config = dict(
    n_layer=18,
    d_model=256,
    n_kv_head=1,
    vocab_size=3399,
    bias='none',
    lr=0.00313,
    decay_fraction=1.0,
    doc_mask=True,
    train_tokens=318900000,
    dataset='wikipedia_en',
)
Each number is 500 + 40 x the weight over its row's rms, rounded and kept within 0 to 999. Layers, rows and columns count from 0. Numbers have three digits each. The size before them is the row's rms in percent of the matrix's.

# layer 8 MLP down (transposed), 704x256, rms 0.0901, rows 88-102, columns 192-255
094:514530457522606495472458571535500518548416498589512487482563500482485514499469543533492554549507565530529493419494510447547427475528438504524509495409442486520605572488465553482466463483525396
104:473491518563484480455504460480450579551509463434504540542486449491471493490528563496466433520449535481447492498469494479438495480533468478512520511536599557523484469459497545484463506439485482
096:507544506515510501531508507513506458543524534463513417458521515501561466516545529518486613472477436526491504523485516470538484474467475444508443480547509503527535535503518514493447547517513527
096:554462529552492535482570550523497489499537462504543534492422423489467529504501474548513492536523566511457496563505444447491486465519438454431531519540513505466561452487506561513510500526505462
095:431571493509448498520514514527460498537531500567465531512566528476484531483481492565502459525441550512527529432424535514441469477608506515505453458528530539498549489538491490493483462477554451
102:487457451462537515429493482462466462552521481494584477497552460406542572518509542587479471527469511471479493499559522454558484462535476513561500565479519472503540498471532476478424546523515469
104:474502476507468508503535510550503470520502479529503513386386482540536549597490536484563522537480564516547602468481481521550525533570435496523388553564492480514517529486449463546558555449510454
096:570557514442536511450481571461582452497542498437478493459537472489451524514493471502507426478464520561508517408457534512473501414541574495540529518555473502484499543546531510496522499509480565
099:559505464498466522551477501492456579438578462546469448547480512401469462494536461471522493453474548451526480462432484476469533512513446513494484431444494495532428595487504518458558503473492542
098:496515488602504540568532506583465476516543496544494481509441440503485523539460475546524487461459493574399498527403383507464486485450480502449492470461479547539599563456497497539533570454516501
102:468502456557447498532467573514506534483484527550449477534498516537488524512447519514548447427434477477511517473484471438501450514477577436488603557469452467486454494526433467488462478448464469
101:443460477503573538448518558456435502504514494443478542527526483469522475495547616509502441512584414514424440486504424505529463476418462528442557511520465445503482484558434478481497546505454532
099:383554451493539517497528468444568534444542479476510522431574465509466450509510443492500504505501479538484481446490583490521494514501544518550600478502449427549471545541535537514428475523495501
100:528501452459544503535446548521522504483575475472454516466513489418468478518477508566462481411485466527533553487458560543467455509534474508459508488383520544562414493476524486496556497437589437
097:523484518445525534450487456481468479464500525523457488524462507516494506519489526497408503442573523516499511497530503507590453541550484486498512456482510421434487495556571557547541549470506446
# layer 8 MLP gate, 704x256, rms 0.0933, rows 89-102, columns 192-255
105:566471514523448513460500505497554510479513480523408453485549513442483532472601552528494508590448475432467403483516541557487538529457477468473503498575505570501510534522583492483490490471503551
092:513462563457493491564528461529521434513538475517509453558478571591504516505486445555412494506471534476516485564547517549488532505407504472521522511552535529465511490488503462549509565534462477
096:480441542484449511484388466473579526558571455544570498513495520471468544474498523484519606529546557447469455451428474476500474489515523482451481515510470461497536517486495546495448479481520455
093:504497401461447603459544514522498525459521485523531424422483445508470495491520543466573449504459465526480483441517431581474528536523492473518543499483495486527501444548516445523442530541470540
101:481516429528536441535507478503495440536569506500484494479539540466542481450539457530564513535544449510534517476496524543472537545498517488414454506456519463499559540498496577536427535504541527
104:571506439437440477486594499524485547480501516414469522461544544557477525541440542476450497454553531542564499494496456498504411458483502421449442499523541435558533512415438521465490510511509550
090:488510503462533497494472538495577531528485536448459446500491532492519557518525478487491461490482469460494486463420475538480506404526592512502483446538446601480527487527472476539486478540516490
100:465465527465576445506528447502516557499513481510497481479458526483598402467467494541432450505444448473495528489496464506497488549511561459486494395450508552541479500509519518476477533524505612
099:515400485410498462520509361532512439507455445448547473543484440434440446492472471562480556479521505427487455506489518527582465512503536471484515484453511500425499510521480524469472544482519585
104:490540501466473507396464455488531521560529532458499496510495498537483527493530503511522474437447495468513494591465479446501534496467514501449488426482577479534580461509448585430387501446511542
092:534481503475512503490469432458491500560620476495438480478552496534469467491495419511550501491494483493534482483456533452504493465423535467505463498558563560459523517513533425505424433501550490
100:525469476481545480516473511522519544434538435449491419434514588460431479473478512521519494538445448502451474549497446482490526531518551475541508493530478586512433482494491530488456546506502504
102:401584515483523504472461440507500578494482518482447455490505540486458458509503461497467562543525419511487503473489524497512488533519616522501527524541496523519481488540493490506484451429554491
093:495479507431535535501564544483484531563580529475435534549482583531517511470518466525531498465465508526521419508433447468427452443459521455527423463598519564468598522501449479476475480475523558
# layer 8 MLP up, 704x256, rms 0.0937, rows 89-102, columns 192-255
105:482530451556505476572546527472492511509500470507541465534481450514471447535518441466464546541498477625516531532441543409497502473489560595488510558522501413550489485497449496533531525494520476
095:498488505448504558458460519444440471510563421478480452498507506498484549405478471468458464520487534492563548570526551426546448553510520493608575461501499512486460475512513473516498470546518548
097:518494546497472516506507393446604462563501443497551512526590528481506476560505516474524526464447496446499522474438565477535494498479585505458537497495523495558529454481486488590457449497520452
094:511451589528517513515534460507518472580469522536526525558485476579497466447468427506529542514524528491493427521519522453533504576484468511506503538463458513541493517485492550549522466512423512
103:471504449498549472438469510506510549540549486469476469488509521515511546421492505599533544446434506495513537473457540493452513513520523497474470456456531528505540501526548525538484444546542471
104:531458425522503441526524530531526505501485550484492477494466480474485519508452490522505476491472478522429534481487468545515504422509499541446548567497612510495490493460486523477479519538538485
094:480559473545495411494524520541433562511500465470514495507488516473512456418435523479469534520503567517507475485523472512550476522496424516472517445455489528430483516420466500522387455436454513
100:560415506452499519459537527520470542580474487450437490462523470436539496532458478518473499576520472570496484566543509515504518494528490477470522520444519477481536536536551462511452497546489405
098:512512467448555439493512461446615508529419545425419486477472482544416507460542519525440592545520466500541488457449596424519445423557509435455537472467530518436499444447484495528521509578464511
107:496552578466486479482495463539531479540532540530523494512492526463501449478517467441473493437498507437550510415539526517474465509452425496434498434534573444484539534476502534543463467469547489
097:514486548508491496512447500492531521468432557556480587478377547477532523538547540482493629495491482533496487461489471510507514519581405546474524497498440437516539544487484527496531487481471505
100:451517495547495528521513478517539493572492489506486580507531504561482430491496516515497448418560523486487524485489479553549485473533528412476513519426501439447573526498508564485479489448442500
099:520499536442519483559481567545529518540535527485476502545406506490541502536519491475446444476450484536497509430444537515577635543478484522501444523481454507505504512463558522489512522474543502
094:564496491507456471463475454542436511510557524513499506545531563502479527532466467505488492465472442441489555461483456526475516512464492487507484511503412503451545534411493424555505495477525512